config.toml
n_layer = 8
d_model = 320
d_mlp = 832
activation = "geglu"
qk_norm = false
init_std_o = 0.0
lr = 0.00384
beta1 = 0.95
beta2 = 0.95
lr_head = 0.0107
decay_fraction = 0.806
final_lr_fraction = 0.05
train_tokens = 654300000
steps = 4992
dataset = "wikipedia_en"
Each number is 50 + 10 x the weight over its row's rms, rounded and kept within 0 to 99. Layers, rows and columns count from 0. The size before them is the row's rms in percent of the matrix's.

# layer 2 MLP up, 832x320, rms 0.146, rows 21-37, columns 192-255
097:42 48 43 42 43 44 67 48 35 47 59 43 55 51 55 48 48 20 53 56 31 53 53 46 56 57 52 59 56 43 53 49 47 63 50 26 52 60 49 44 53 60 65 50 37 45 52 68 63 42 47 38 43 62 53 43 42 45 41 52 51 59 40 54
100:51 54 51 48 50 52 54 33 57 57 52 54 62 54 58 51 50 56 50 34 51 69 30 64 50 60 49 34 27 44 41 49 47 46 63 21 64 34 45 56 52 41 41 30 42 50 45 63 69 40 57 44 40 52 65 63 55 64 46 37 61 38 60 61
103:48 46 52 35 57 58 57 58 35 51 51 53 37 58 64 44 46 70 49 37 71 52 50 61 46 68 53 49 51 56 24 31 46 50 44 48 36 50 50 36 34 68 48 31 64 48 52 56 36 64 52 51 72 50 44 59 45 60 51 36 31 48 60 52
102:60 54 56 60 27 56 53 56 46 43 57 50 50 58 58 46 31 53 58 48 57 52 33 69 57 39 51 44 51 27 38 39 55 53 61 67 59 31 53 53 61 38 42 33 35 51 49 63 65 39 52 73 54 47 38 62 55 47 60 42 49 40 19 46
105:48 30 49 47 46 60 63 66 32 46 43 38 54 63 37 37 41 56 68 51 51 51 55 48 64 44 38 59 50 48 37 52 63 38 51 44 44 55 52 44 61 39 52 34 47 51 46 50 44 38 40 49 44 49 59 27 69 45 57 34 44 37 58 45
106:44 61 44 41 50 27 71 62 53 43 48 54 41 46 47 55 67 50 46 42 39 45 59 65 58 64 52 70 54 72 67 39 37 29 48 57 57 66 39 62 46 55 54 42 38 51 46 38 55 58 33 44 47 43 45 44 62 59 25 59 51 45 40 54
097:46 35 32 61 43 50 58 44 53 64 44 45 62 27 59 57 29 57 43 51 57 49 36 45 66 61 43 32 61 58 49 54 65 50 34 58 28 64 65 63 36 54 64 42 57 48 54 45 53 36 39 47 49 65 74 53 46 58 48 64 49 47 51 58
103:24 37 57 44 61 35 59 39 56 58 48 46 51 46 66 56 48 37 50 50 54 64 42 56 56 57 47 52 73 44 41 52 44 45 56 54 56 36 44 60 52 49 57 49 60 57 47 57 59 61 58 32 52 46 25 56 59 56 52 47 61 54 57 56
099:53 53 46 60 54 58 60 48 72 44 72 54 44 64 44 60 48 39 55 47 33 49 50 55 29 54 50 40 48 44 56 58 55 45 59 60 52 36 40 43 55 56 53 65 54 33 37 67 33 58 64 53 44 45 53 36 54 55 57 45 58 44 60 44
097:54 54 43 39 49 38 50 55 37 65 32 44 49 79 71 54 53 42 52 52 52 41 62 54 50 49 57 68 60 61 47 52 36 46 72 44 31 47 45 51 51 58 53 52 46 55 46 52 59 60 30 47 56 46 38 52 31 38 61 44 30 58 51 54
106:57 56 48 61 45 44 54 42 41 72 46 57 62 37 52 49 41 36 59 77 43 46 53 65 41 49 48 45 38 29 60 54 39 61 62 69 62 57 46 35 41 55 51 53 74 44 44 53 59 48 46 39 66 37 48 42 51 41 33 49 42 57 37 49
091:50 40 46 43 43 46 51 40 47 66 55 53 45 63 43 34 43 61 31 30 53 42 45 38 37 63 49 49 56 54 61 64 53 54 44 59 49 62 55 60 52 41 60 46 64 50 49 45 58 64 47 30 69 41 45 49 42 62 56 37 55 44 55 53
100:34 63 46 42 67 61 49 51 64 58 40 41 63 66 58 77 50 35 41 40 63 53 61 36 48 51 46 60 44 53 46 53 64 47 55 72 48 50 49 54 34 70 50 40 52 59 36 37 48 60 41 48 56 58 40 40 46 61 53 38 74 52 46 42
100:59 52 24 38 50 62 42 62 53 54 54 53 63 50 44 47 31 47 55 48 44 44 49 61 57 41 46 45 37 35 56 67 47 46 53 56 77 52 61 51 48 39 44 50 60 33 37 62 59 36 61 31 33 44 43 41 46 53 58 51 49 58 56 56
095:42 54 39 54 57 75 43 54 37 56 45 49 43 50 58 43 53 42 43 59 41 32 45 49 50 31 28 60 59 60 69 72 46 48 47 24 54 54 42 52 36 50 54 44 66 62 55 39 48 57 45 55 49 49 52 66 59 23 35 59 29 46 38 56
099:65 44 57 47 52 37 51 40 37 59 32 57 53 52 58 53 55 42 70 54 60 49 34 49 48 44 74 58 38 39 51 54 53 56 61 49 54 57 42 51 50 39 50 62 44 49 64 49 60 51 47 51 53 46 41 19 60 68 50 45 53 53 41 41
101:46 56 53 58 53 62 40 41 51 42 52 44 52 58 37 61 36 42 34 48 34 59 60 56 46 24 46 55 47 51 63 59 58 56 34 55 54 42 61 41 48 58 59 67 77 71 55 55 41 45 38 57 58 41 46 48 56 66 67 57 56 34 51 57
# layer 2 MLP down (transposed), 832x320, rms 0.135, rows 21-37, columns 192-255
099:55 51 57 44 60 58 59 54 55 64 51 45 61 49 52 60 52 49 49 25 39 45 64 59 31 62 42 58 47 57 53 50 51 65 61 71 55 55 58 42 50 50 52 64 52 60 58 55 26 75 31 55 57 41 39 45 59 36 53 51 65 50 53 63
102:52 49 48 54 49 55 45 30 39 53 58 39 39 75 51 58 40 31 40 57 55 43 54 40 46 62 51 55 60 50 46 52 28 47 63 53 33 44 58 18 44 64 50 32 53 55 45 37 45 60 44 57 50 46 45 45 48 44 52 44 31 68 55 38
102:65 52 61 24 47 57 46 50 67 42 59 51 55 47 52 61 59 46 43 60 51 75 58 47 53 56 50 42 44 50 62 51 66 60 64 49 45 52 46 42 58 59 46 59 44 51 51 43 51 56 40 52 44 62 38 52 74 59 69 36 55 53 52 61
103:62 49 64 65 53 59 62 40 39 47 38 46 51 38 34 23 54 38 63 58 65 59 59 56 59 60 58 35 54 51 50 46 48 47 53 34 54 62 58 37 64 28 51 42 56 43 50 42 47 56 48 40 60 53 63 59 44 63 70 43 48 56 37 53
104:34 40 62 48 63 52 48 34 72 69 45 55 42 37 61 54 38 48 51 43 48 30 52 45 62 52 72 68 50 61 55 54 37 59 41 45 38 39 57 50 69 63 51 43 45 66 50 51 56 78 53 41 45 48 54 54 28 43 38 48 45 47 50 46
100:41 58 40 57 60 47 35 54 52 47 53 54 41 57 50 51 55 39 62 66 60 40 38 61 45 48 41 43 55 49 64 59 52 58 37 49 57 30 64 71 47 59 38 67 39 50 64 66 51 42 57 52 40 69 27 39 53 57 54 39 40 53 54 70
103:32 50 53 42 57 54 46 51 37 61 42 68 46 42 48 60 58 62 47 63 47 42 41 54 36 57 42 51 52 51 55 45 67 42 41 36 66 56 55 51 45 64 35 34 40 44 43 53 49 58 46 49 39 63 46 46 44 41 50 65 60 52 55 52
097:48 60 33 48 40 54 52 49 39 35 58 66 46 44 54 66 41 53 61 42 46 67 62 26 43 54 36 51 63 47 56 34 24 51 37 46 74 61 62 51 45 54 56 33 36 48 61 46 43 43 50 58 67 49 56 48 52 39 83 50 48 49 55 52
101:39 48 76 43 55 41 28 61 52 43 39 53 44 59 57 54 62 53 55 52 43 53 66 52 35 58 46 68 55 69 51 40 54 45 30 69 43 44 41 35 50 39 53 51 46 61 50 61 44 43 34 54 61 37 46 50 52 46 45 48 40 60 55 54
098:56 40 58 42 57 62 61 58 80 41 57 59 44 35 45 54 61 59 65 63 57 55 39 75 40 47 63 42 48 65 42 61 55 47 21 50 57 71 58 55 50 49 42 65 55 52 66 50 57 46 56 39 49 29 65 50 58 49 40 60 69 53 58 59
107:41 56 65 52 55 61 49 44 51 54 47 61 58 54 49 45 58 81 36 48 49 28 40 47 60 55 40 57 52 70 41 41 51 61 46 72 58 40 40 47 63 42 55 52 31 39 53 39 49 32 52 43 55 55 44 58 41 61 43 55 49 58 51 64
092:45 57 58 55 56 54 58 43 47 40 48 47 49 36 42 62 53 45 55 65 57 54 67 63 58 51 45 56 50 52 34 49 53 70 52 51 64 51 47 48 61 46 56 33 53 48 51 43 46 60 46 62 42 72 68 45 67 38 35 49 44 65 57 52
102:41 61 66 55 42 50 63 50 36 40 64 45 28 53 36 63 38 48 38 44 66 59 66 37 54 34 50 50 41 54 56 25 50 56 41 46 42 57 60 60 48 54 57 51 32 56 57 56 51 46 58 48 38 51 52 61 55 54 50 46 45 46 51 42
102:40 37 67 48 50 42 44 42 41 58 74 55 50 43 41 30 52 62 61 40 57 60 46 40 40 45 69 57 64 54 46 39 62 55 55 55 33 38 33 57 52 37 39 60 65 58 53 31 59 49 56 57 68 34 52 35 50 40 24 46 68 59 39 54
098:60 51 61 42 53 42 61 47 42 44 42 65 47 40 46 63 47 51 50 49 45 33 46 65 51 61 44 42 58 49 57 36 55 49 53 57 53 40 66 55 39 66 43 56 39 54 41 52 47 58 40 47 61 42 50 55 36 40 49 47 64 44 57 33
104:35 58 51 58 36 58 52 40 33 42 48 54 50 46 45 50 58 56 51 52 56 54 47 65 36 63 48 55 36 50 62 59 67 55 50 51 56 50 47 35 45 42 54 53 40 33 58 61 50 47 46 50 62 74 39 49 50 48 42 45 49 43 45 62
098:41 41 45 52 46 75 58 43 56 70 63 43 53 64 53 39 48 57 44 57 54 49 43 53 58 47 45 33 38 63 48 70 45 34 48 45 53 57 52 38 60 42 32 75 49 51 61 34 40 64 55 66 64 56 40 49 49 58 44 35 53 48 51 58
# layer 2 MLP gate, 832x320, rms 0.142, rows 22-38, columns 192-255
102:27 46 44 59 42 56 70 48 52 48 66 53 59 61 59 41 59 66 55 56 57 41 55 49 51 52 34 42 62 58 48 49 50 62 56 35 41 51 40 36 49 53 51 49 21 43 46 60 54 38 69 58 44 47 67 45 58 32 53 47 43 59 52 54
103:43 60 44 60 39 52 50 60 34 60 53 41 54 35 60 47 61 38 48 44 39 60 49 52 41 59 44 38 52 40 58 46 50 60 64 46 59 55 42 66 49 44 63 61 50 42 55 59 51 61 60 39 40 48 45 41 85 57 66 44 63 46 64 48
102:52 63 52 58 36 42 44 56 37 48 56 33 39 59 45 48 50 54 48 56 57 72 55 45 65 53 41 52 41 55 39 61 36 42 50 41 57 68 61 64 53 46 52 53 44 43 36 64 41 51 48 40 41 61 66 47 44 72 68 60 50 28 62 49
101:59 45 60 55 78 68 45 42 48 52 28 46 43 36 42 44 49 47 58 44 44 51 58 53 53 52 45 25 35 42 46 47 64 50 70 45 47 60 50 65 49 51 29 48 64 65 50 47 55 45 48 58 43 38 55 46 48 46 42 45 49 54 49 55
103:44 53 49 60 52 67 45 64 44 33 51 62 40 40 31 54 48 43 63 58 41 53 32 55 59 49 43 59 41 57 49 44 49 48 42 41 52 48 53 37 55 38 34 41 41 46 41 68 58 56 48 63 42 48 62 49 51 56 46 39 53 53 47 58
101:41 44 48 54 48 28 49 51 59 44 58 56 42 44 70 40 53 55 32 30 43 54 44 38 57 42 49 37 53 29 50 60 37 72 55 55 40 45 59 36 64 57 73 62 56 55 33 42 41 76 26 48 45 48 38 35 34 73 55 55 59 63 56 55
098:45 54 45 63 51 50 37 54 47 25 63 47 50 51 47 33 48 60 50 42 46 49 59 43 27 54 55 53 46 68 49 48 60 59 53 42 42 53 66 41 43 47 26 46 46 54 57 59 48 52 56 49 58 64 57 40 55 47 60 47 31 51 51 45
100:54 53 57 57 36 57 36 46 49 49 59 40 53 50 59 53 65 49 38 35 62 58 34 45 42 68 36 35 44 32 49 43 51 57 64 51 47 58 58 48 47 51 48 44 43 28 41 51 67 34 59 55 60 55 61 49 46 35 34 59 33 73 45 59
099:37 35 40 46 50 38 63 55 36 56 47 27 61 62 53 39 42 46 55 60 46 28 41 71 59 43 49 63 38 55 51 32 39 48 56 55 42 48 51 60 56 31 58 48 45 61 47 53 67 60 52 40 50 48 64 43 45 53 63 46 45 52 38 42
104:65 49 53 53 54 37 55 76 58 59 56 43 48 37 31 45 63 50 51 50 46 50 59 61 53 42 45 35 68 55 65 43 60 52 55 39 55 61 65 39 48 37 64 60 65 53 47 49 46 56 50 45 48 34 37 44 54 42 59 46 49 47 61 42
089:35 54 58 47 60 48 58 34 45 44 48 54 59 40 45 46 35 66 45 41 39 52 55 64 59 55 51 54 50 65 50 49 58 59 49 59 57 50 53 56 65 37 56 47 40 50 34 50 54 73 48 51 50 38 56 47 48 53 54 57 59 49 56 49
103:49 56 53 48 48 41 49 42 57 68 57 57 43 51 70 43 53 53 45 60 31 42 46 46 50 55 49 56 53 35 36 37 44 35 47 46 54 62 53 46 46 39 36 44 65 46 71 44 42 48 50 45 52 49 56 40 57 61 52 53 54 62 64 76
102:52 57 61 53 54 33 51 63 57 47 50 54 46 40 52 38 60 59 65 56 50 44 33 70 27 42 66 37 46 74 38 46 59 69 51 42 69 51 42 51 35 37 44 55 59 55 50 27 54 46 52 54 45 52 41 47 43 40 63 60 45 44 65 37
097:46 52 51 36 69 40 63 67 39 40 53 54 53 48 46 42 69 52 55 45 54 55 56 55 57 32 47 43 46 53 44 57 48 44 54 58 33 33 53 42 44 34 46 51 55 62 36 41 48 35 41 43 37 49 35 45 53 37 32 37 52 35 56 38
102:29 42 33 42 66 47 49 49 62 45 53 46 66 47 56 55 50 49 50 51 58 60 47 65 51 51 46 43 44 55 52 37 27 35 59 36 52 39 40 48 50 61 48 57 43 58 33 66 35 51 52 49 47 65 61 60 49 41 59 69 44 53 39 47
103:40 31 55 64 62 38 48 51 47 39 53 55 52 65 42 46 39 47 59 56 37 54 57 51 54 18 47 56 69 41 50 64 56 48 35 55 33 45 45 50 34 39 63 41 56 79 44 55 45 46 55 57 59 39 65 59 29 66 52 58 42 59 59 44
098:57 34 38 54 47 76 74 60 56 64 63 46 49 50 51 60 40 53 46 49 59 55 42 50 46 28 62 25 52 50 39 63 53 66 61 46 59 36 56 58 66 37 35 49 58 50 57 43 56 51 52 44 42 40 39 59 50 46 65 52 32 57 49 77